From a checkpoint of a small transformer trained on Wikipedia: width 192, capped logits.
Each number is 50 + 12 x the weight over its row's rms, rounded and kept within 0 to 99. Layers, rows and columns count from 0. The size before them is the row's rms in percent of the matrix's.

# up: layer 5 MLP up, 768x192, rms 0.208, rows 632-663, columns 48-95
# down: layer 5 MLP down (transposed), 768x192, rms 0.102, rows 632-663, columns 48-95
up632 102:53 44 41 42 51 55 29 45 59 37 56 62 30 53 38 40 55 49 74 47 46 53 20 42 57 59 43 59 53 40 46 35 33 50 37 30 58 49 28 61 75 54 40 42 60 66 54 42
down632 106:40 60 64 77 69 70 46 50 40 56 43 46 67 70 62 43 25 42 48 63 63 46 50 47 47 59 49 49 46 56 48 61 70 35 75 51 44 70 63 47 47 49 45 57 57 68 25 64
up633 106:57 82 57 54 28 42 42 59 54 63 36 54 64 57 51 70 36 59 55 46 51 35 31 41 60 63 55 57 27 69 29 38 52 44 48 43 61 48 29 61 31 61 73 87 51 52 65 42
down633 105:45 44 76 54 47 49 60 58 54 47 50 49 44 42 39 52 47 38 34 40 33 64 58 32 42 68 37 54 40 50 60 73 55 44 42 41 36 47 31 61 57 71 82 32 59 55 50 28
up634 101:47 45 45 63 66 53 53 41 66 50 61 51 75 39 68 61 41 56 72 56 43 46 79 31 50 47 34 43 57 73 51 56 45 43 65 70 44 50 53 52 57 75 72 50 49 34 41 15
down634 101:44 43 42 41 60 69 41 60 55 34 42 60 65 37 51 44 42 70 51 45 47 34 60 65 48 41 52 53 49 46 62 38 72 55 23 71 50 51 63 67 45 70 59 37 39 47 41 33
up635 101:48 60 49 56 41 40 61 55 49 48 69 57 39 52 46 59 54 42 35 57 49 48 41 62 46 49 50 62 57 47 46 50 68 39 57 63 62 49 51 50 48 66 42 56 80 66 58 48
down635 103:44 51 54 40 54 25 48 39 45 44 40 36 64 70 59 52 72 33 60 47 46 35 22 52 52 63 48 46 51 66 52 48 59 47 61 40 43 39 68 61 49 69 41 58 66 38 47 58
up636 100:74 45 54 59 58 61 38 55 64 48 74 29 48 61 40 57 50 27 41 49 56 59 39 33 63 35 53 56 89 54 36 49 58 35 54 50 34 55 38 68 35 37 38 57 51 55 63 36
down636 098:77 35 43 48 37 51 69 43 52 53 50 38 55 54 46 41 49 66 67 45 55 52 47 64 34 48 68 57 56 39 46 61 50 42 65 64 30 36 28 33 39 48 69 61 36 63 62 72
up637 110:20 51 51 45 74 50 57 45 50 44 52 51 60 31 57 70 52 45 44 46 59 49 57 49 37 44 35 34 36 49 41 26 43 58 36 69 64 61 27 40 45 68 60 62 55 62 65 55
down637 103:55 39 49 31 62 48 43 40 16 61 54 74 39 52 58 50 52 62 58 56 50 48 77 49 50 55 42 57 38 67 39 47 53 66 51 50 44 50 55 62 50 47 71 72 51 73 59 53
up638 095:30 55 52 54 43 22 23 70 46 48 34 51 40 55 46 63 54 82 41 68 62 47 66 54 32 37 45 40 42 37 68 36 62 42 64 61 56 54 49 56 26 59 58 45 50 30 70 41
down638 094:59 50 40 56 62 42 47 63 46 58 32 60 54 40 44 63 33 57 40 66 64 51 52 63 57 57 60 44 65 67 42 59 66 65 46 36 82 26 41 46 62 62 59 79 37 43 37 67
up639 097:39 57 41 57 36 48 35 34 17 40 39 42 43 53 38 37 47 50 57 81 41 57 34 54 64 61 28 73 41 47 43 43 80 41 35 54 53 64 51 60 42 53 41 60 34 64 54 49
down639 098:45 58 49 30 69 57 47 36 59 37 53 52 58 46 49 43 45 50 54 64 51 66 47 33 71 73 51 76 58 48 34 34 74 67 38 57 48 55 63 62 54 62 38 54 36 69 56 58
up640 091:66 68 45 45 53 57 49 49 53 62 48 52 53 54 52 53 31 52 46 35 43 52 23 41 52 32 43 57 35 78 57 35 62 70 47 55 48 41 53 50 59 60 26 48 61 40 47 35
down640 098:42 36 49 49 14 45 68 44 61 33 67 60 69 32 33 57 35 63 56 52 60 47 62 64 54 09 51 63 61 49 16 69 65 50 44 59 43 50 55 53 58 82 33 70 70 47 44 50
up641 096:40 49 71 58 44 52 20 62 50 31 31 57 22 64 44 53 68 67 46 48 63 57 75 65 46 38 47 43 62 26 45 56 45 35 57 50 66 58 52 47 47 50 62 37 29 36 64 59
down641 101:62 55 58 29 30 55 60 49 52 74 56 82 51 63 54 50 38 62 42 52 75 36 47 44 35 42 55 82 49 49 35 41 54 50 58 61 67 35 45 61 60 66 60 32 57 34 44 39
up642 092:55 46 40 43 57 49 41 57 59 50 21 53 54 43 54 60 50 42 31 44 54 52 32 51 49 33 27 53 49 32 53 63 67 31 51 69 50 51 53 60 56 26 15 57 48 57 48 75
down642 096:73 63 61 59 41 40 31 54 53 53 43 27 31 49 41 53 51 53 20 49 51 57 44 35 66 70 50 67 73 52 38 51 59 33 54 61 56 44 57 65 58 55 66 45 59 45 55 64
up643 099:58 55 45 56 60 56 36 52 59 35 54 42 39 43 68 39 52 37 54 62 40 41 59 56 53 51 31 32 42 32 65 29 51 39 63 46 56 55 56 53 43 60 61 47 64 51 33 56
down643 098:73 56 37 71 50 38 48 54 66 65 36 62 50 37 53 58 42 44 52 60 63 61 53 27 38 50 55 51 59 64 49 42 52 39 62 45 34 72 48 34 54 47 54 49 60 66 43 60
up644 099:47 32 28 28 49 42 37 45 50 43 67 43 53 42 55 54 41 57 56 32 42 48 61 42 33 47 33 66 38 36 70 37 43 53 40 46 70 59 47 48 39 75 52 46 49 43 51 33
down644 100:42 60 39 34 33 58 41 35 60 55 47 65 59 47 41 44 70 57 48 62 41 65 53 55 57 65 56 68 52 50 81 50 31 32 58 52 83 29 38 70 35 69 59 46 43 40 57 41
up645 089:72 47 30 55 73 49 65 59 44 42 34 67 64 35 68 62 44 45 54 40 64 46 58 60 52 57 43 55 56 32 48 45 57 68 51 44 33 64 42 55 40 37 41 61 69 50 42 46
down645 093:67 56 39 66 33 37 60 57 50 39 38 59 47 70 54 52 79 71 54 49 51 70 33 53 43 52 34 74 75 47 51 36 50 51 50 38 81 33 44 36 41 49 52 52 46 52 45 57
up646 095:59 52 22 52 38 45 35 61 58 50 80 52 27 32 40 60 61 50 66 46 42 52 31 42 45 45 48 42 32 37 54 56 72 67 43 57 37 58 40 51 35 54 45 41 47 62 39 49
down646 097:62 51 53 58 46 58 59 47 42 44 34 42 68 45 53 64 59 48 37 54 56 59 61 67 47 40 70 32 44 51 43 60 49 37 36 53 44 54 37 48 69 64 69 54 70 36 53 72
up647 095:47 62 46 52 62 46 33 48 33 44 45 42 49 61 65 45 45 48 56 47 65 59 60 55 68 61 51 45 47 63 48 30 74 53 46 53 43 48 66 56 41 51 49 55 73 25 55 62
down647 097:61 37 36 57 50 47 48 30 45 45 36 49 52 52 53 61 55 48 49 45 56 47 51 65 51 34 58 53 55 50 42 58 47 62 67 42 44 36 52 47 48 51 59 37 49 53 39 54
up648 092:66 53 51 60 68 44 44 56 67 45 39 48 36 49 65 30 69 39 62 60 58 66 60 55 40 44 53 60 58 31 56 47 45 29 27 61 51 80 56 52 44 75 54 55 50 47 41 35
down648 097:55 60 70 47 64 39 59 66 50 60 47 52 36 67 58 39 58 39 26 65 39 68 41 57 26 63 49 66 46 58 49 48 50 43 43 18 59 57 26 50 34 38 63 37 61 48 48 38
up649 099:41 48 57 46 49 58 43 43 60 68 57 42 54 44 33 61 39 41 46 36 76 72 54 33 43 38 41 53 66 52 52 43 36 65 26 60 56 48 51 69 34 37 57 41 51 77 69 60
down649 099:61 51 45 50 50 41 76 67 57 50 58 32 68 26 49 44 38 37 74 49 30 81 34 43 47 41 38 58 43 50 39 60 46 34 61 45 31 62 43 19 64 51 62 48 61 46 52 85
up650 089:51 50 48 33 57 45 55 38 37 41 60 46 37 35 78 55 70 44 45 45 56 55 41 57 36 47 63 61 46 48 27 41 67 73 39 33 35 27 45 65 50 50 48 62 46 67 35 44
down650 092:44 40 23 45 62 50 66 66 53 26 38 65 22 42 44 35 41 48 51 47 50 58 56 60 43 42 61 64 55 47 37 59 57 78 49 55 48 34 69 38 43 40 42 72 33 40 42 40
up651 105:32 57 55 17 56 47 46 34 48 27 53 66 33 38 35 64 50 49 58 56 55 77 51 34 44 50 54 50 50 53 72 43 77 44 51 57 50 42 50 40 70 52 61 61 57 42 52 53
down651 107:31 61 33 42 56 49 50 44 63 62 44 48 26 41 55 37 46 34 40 43 63 73 62 51 46 45 50 39 51 48 68 44 49 36 47 50 40 50 33 31 52 53 39 58 23 67 44 64
up652 092:47 64 63 49 54 66 53 49 42 42 34 59 32 33 45 28 43 51 58 32 62 55 59 39 51 43 48 43 71 41 48 32 65 44 63 51 60 71 48 54 39 64 71 66 29 68 60 57
down652 096:57 51 36 64 28 58 77 66 41 42 55 53 59 71 49 32 59 33 43 42 60 67 47 39 49 27 54 57 73 41 59 66 52 82 53 46 61 35 63 55 59 73 39 61 63 34 52 55
up653 106:44 29 32 33 54 78 40 37 52 47 71 54 76 51 58 54 40 41 65 24 50 66 40 49 35 55 44 37 47 62 26 28 63 67 40 46 37 48 53 58 56 45 39 64 53 59 36 63
down653 101:76 38 63 42 63 62 55 64 43 64 47 47 48 50 51 37 35 48 52 50 29 46 38 50 47 62 39 76 63 74 40 55 42 48 63 50 72 34 47 56 46 47 68 37 42 27 35 31
up654 098:45 36 59 54 51 56 32 62 64 43 22 67 43 67 35 45 47 45 50 41 59 61 45 49 32 51 53 77 53 50 57 34 42 58 39 63 52 47 60 40 60 68 37 50 52 48 46 40
down654 099:67 39 49 48 40 30 53 57 55 29 39 82 33 63 71 56 45 55 66 33 50 53 57 33 32 59 27 63 42 46 33 60 33 43 68 59 51 48 68 38 56 60 51 53 61 49 32 46
up655 104:36 60 70 61 46 34 48 45 63 86 32 36 35 52 22 80 46 45 78 39 40 56 46 42 49 53 56 58 39 33 43 48 41 46 60 45 45 32 42 63 62 34 41 52 51 56 52 62
down655 102:27 48 36 55 63 63 47 38 56 72 77 58 34 34 48 74 59 70 59 69 60 55 55 42 69 47 43 71 40 59 41 47 43 66 38 59 55 30 32 49 44 46 68 48 21 57 54 47
up656 104:49 67 45 44 59 53 50 37 52 81 28 56 56 53 53 53 70 61 48 67 61 44 59 38 58 57 53 28 58 34 34 42 62 25 32 70 50 66 46 70 65 43 26 52 39 59 73 50
down656 103:47 52 48 29 77 31 48 63 31 30 36 50 63 64 42 46 43 45 63 58 30 31 75 46 51 34 48 52 45 23 52 33 57 39 58 69 43 62 44 37 54 54 61 56 80 48 67 42
up657 098:60 62 36 39 38 48 36 36 51 16 47 57 38 35 69 47 42 66 58 55 56 43 42 35 42 68 46 59 14 46 29 64 40 40 64 65 62 42 49 61 65 59 47 59 71 49 44 57
down657 100:56 45 42 39 50 39 29 30 50 50 53 48 61 59 50 49 53 46 66 73 51 35 49 45 69 40 57 47 47 59 39 47 34 56 46 60 46 68 34 38 37 52 38 65 37 61 58 66
up658 107:45 57 65 58 44 22 52 59 41 42 52 33 38 73 33 48 77 40 46 51 50 73 58 46 26 35 33 72 44 52 48 48 61 51 57 65 52 50 51 62 64 67 55 45 37 54 47 64
down658 108:39 64 67 48 61 21 60 27 52 53 45 47 46 66 49 57 52 48 82 52 57 49 50 43 62 65 51 43 56 57 41 57 63 46 67 56 46 71 37 38 30 35 39 49 49 60 52 45
up659 101:49 43 83 56 48 59 54 58 51 43 58 56 23 58 42 53 50 19 35 53 49 50 57 33 56 65 41 55 47 50 49 58 39 52 49 34 61 61 47 78 74 55 43 38 29 35 45 64
down659 094:37 64 45 36 57 59 45 61 29 48 84 46 58 50 41 48 36 32 51 47 55 38 48 52 72 69 52 54 34 58 54 52 44 50 38 41 64 51 70 63 49 66 57 60 51 51 40 80
up660 102:50 58 55 55 42 82 56 41 58 34 68 46 42 67 43 52 67 65 36 70 43 61 55 44 40 62 56 43 31 49 54 40 41 54 28 22 58 46 52 56 54 54 64 63 42 55 48 64
down660 098:47 68 40 53 81 57 52 48 59 44 40 56 47 44 45 47 42 46 49 60 61 59 37 46 43 55 67 40 41 43 50 50 44 60 70 77 56 47 38 53 43 48 56 58 52 43 42 51
up661 090:36 56 59 52 41 40 57 56 79 46 23 45 47 49 42 62 68 42 33 49 33 61 28 50 56 42 44 29 69 34 52 30 62 55 39 34 51 56 43 68 43 41 33 54 27 58 50 58
down661 087:41 45 63 65 43 52 35 64 45 57 59 50 47 48 27 24 44 45 51 50 44 72 42 32 34 54 53 46 52 47 50 73 51 44 60 23 52 58 29 47 54 58 65 54 51 45 19 44
up662 104:46 62 65 40 48 37 56 38 48 52 30 44 37 39 43 59 49 63 66 45 53 65 55 46 29 55 53 58 44 41 45 32 43 64 55 60 29 76 46 51 44 61 55 81 43 40 52 50
down662 106:45 42 54 53 54 75 40 39 46 39 46 38 74 47 23 62 43 36 37 65 34 51 68 54 48 26 51 46 50 61 53 42 31 34 70 40 58 28 66 50 50 54 63 61 41 33 64 53
up663 108:64 56 48 56 55 62 58 49 71 66 53 50 56 33 52 71 42 54 41 50 58 39 39 58 57 31 46 41 65 42 62 45 55 64 61 44 37 49 23 51 58 48 48 63 56 39 57 62
down663 107:42 22 48 57 38 50 48 33 56 71 61 62 41 61 38 70 45 49 65 69 51 58 50 58 56 50 45 62 66 62 66 27 53 41 48 55 59 39 57 45 55 66 46 57 67 47 62 65